config = dict(
    n_layer=14,
    d_model=192,
    n_head=3,
    n_kv_head=1,
    head_dim=64,
    d_mlp=512,
    vocab_size=17590,
    activation='swiglu',
    norm='rmsnorm',
    norm_place='pre',
    norm_eps=1e-05,
    positions='rope',
    rope_base=10000.0,
    rope_fraction=0.25,
    qk_norm=False,
    attn_scale=0.125,
    bias='none',
    tie_embeddings=False,
    parallel_block=False,
    init='uniform',
    init_std_qkv=0.0351,
    init_std_o=0.0,
    init_std_up=0.0351,
    init_std_down=0.0,
    optimizer='soap_variant',
    lr=0.00717,
    beta1=0.95,
    beta2=0.95,
    weight_decay=0.051,
    lr_head=0.00891,
    grad_clip=1.0,
    warmup_steps=200,
    schedule='wsd',
    decay_fraction=0.818,
    decay_shape='linear',
    final_lr_fraction=0.1,
    batch_tokens=65536,
    seq_len=1024,
    doc_mask=True,
    z_loss=1e-05,
    train_tokens=144900000,
    steps=2211,
    dataset='wikipedia_en',
)
Each number is 500 + 25 x the weight over its row's rms, rounded and kept within 0 to 999. Layers, rows and columns count from 0. Numbers have three digits each. The size before them is the row's rms in percent of the matrix's.

# layer 11 MLP gate, 512x192, rms 0.154, rows 477-511, columns 0-47
091:480575474474509493490537524527480483539535536499537463486479470460532523506493510503506522486494506509458532503541564464497484473497542506518463
101:508495522496524493493483494500506509527493504477494467505514529490541467509505473481499489474507505472453488470505516498503533490484492492487531
106:507452481487460534501521511501506546535478467486472523494461517523543528535540483484503537498541506468531493490520466472470507522482465529468467
102:489469520513508507506475510461472477529491496473519537499480473526459495508488493508498498496546496478507467525526490517489553502513539555533478
118:502458468456522531503504468533542513489484555510502489517543456501478502512474480463511504475542493442503537494490478541492481494516440517525486
103:512533499470501499497483498502520548505540503513542494476517547559543497485517481478499505479483486511481552512514453511490503480497524545504532
096:542471461502514492507465452457505530512459478465505504452498501509528509547459515470527471516516482477505518468446481484491499526489429532488505
101:456492508525489536515526507501527525458477482558462495514443527464510488517499475517486514535526521483468450514471501502471507509505531474520528
096:503520483489411501505508474501543483501484503514513479524520465503479483492476478492489520548495481519504509486476476509517495507507487514501555
100:508500461502495534506487470459498497491533502492499486520493492500508489469468514460505520515493491471494554479507510508506517505489473488441492
102:475437485550468490513498552488515496512512488535547486487457496512472506516471492510511478517462521484505530520513482479510483496520527549490523
100:465476465521551484516483453503526462530477489519502515547497475475527491494485521527506503508517509480492463487561517517513508519496464493476496
101:524522514516449504506513499515495493520517486539527516522525452484507508520523457498498469504476524475488509497511450502486495495470499450490472
096:513525515514506495479476535506500521557456521477507545549486521459472488507489493461528514481456503492473491493480532541494560503496507518481492
114:480500550527479488500509454491512507503512493506457502556506513481539500495535486521477500478507475518527546496475539573474507482512522492471537
103:487473516479489504472537466498445557532448474509510533474522531479474500508514486509500479474474509510496543469475514542518538536533532462498518
100:508495489525461479477523494519504555506502519478512532525500520468489496503488446479548480500516522536545487506508460509471546515519521473478485
109:531501540494518514479455499479524503484457494510468449510461520478503495530475490519464513512489505490491489520502496521511484580473497487480531
113:502511530497534511526482459465534499486518548492495489469512486518470506522457520448490486514513483516484488491503502471482557474515473499467500
090:531475464510503504554514534494494481494528528505525525438508529511451542493512561464499484512500486520503510466495499504520505521501497502510517
090:488524494472526491485511525506494501503494538514577534504531496465489470468535485511530461512472491512471494515482512497486487452530539440497500
097:492516459494511487494526500469520513491498559481474499521524482519560474530495505528509457495465501536474534499498474546496538509505478501445475
097:474501484538549477535523527524480516460534514489501487530505477563503486519476534495484489515507484484500518532451515482532475500496491524495524
097:499486494495549488506517483472456456463494510472467472543478502499528528506522485482510496490509451506531524479506520476451481556491543526495459
101:544512447514480491468455498517508459519456498505536541496480469485499482456507514486465488505517522501518525502486491515476479517502528489530484
093:532535495511480494527506517506520466512489476487485549468506481530502498514484483489472518484500492515556506517433513495510520504503554492524513
105:514515490510485501468494505482510521517506555493482552490546521497501489501519524522491466522448503504520576444501509500555490531496459510517462
115:498497489533506534509510498497430541530475517533494483535478459524495505496458496475518532505498507465466513472475493467521480456534495480493499
090:511482536475491464516505533484469519548477507464477515506534486522456521519509551513430554515526482479454465521466486504503533530527542515500495
101:494481536564485484517491531505521520509518488523446496497508506518479532464466505527487505465455443464508494531477466510533501492519539503490542
107:524513445508544530472507491488485513466434512515491453516522496507515463499522504505488494488507498470457559464509510510504484499526482513473499
096:486535475483504505522536526492498522504485476494493551478512501495466531473475463521498510474452482512529471475491510516509501490519469500490496
102:471470530483524499491504492447531489492504516463496499508473482474503494468515460502562526467466501514472495492489529468504545490490502518476568
103:541464481530502527495528472478500522481521520491551511501487498500474532514487520531494523554469487482537505504498462484509509488476474454565505
087:545512515489573480501442517500493455506519464502468502520515487485523476501468474502491491537523522456493474544473470497491479491530487495493469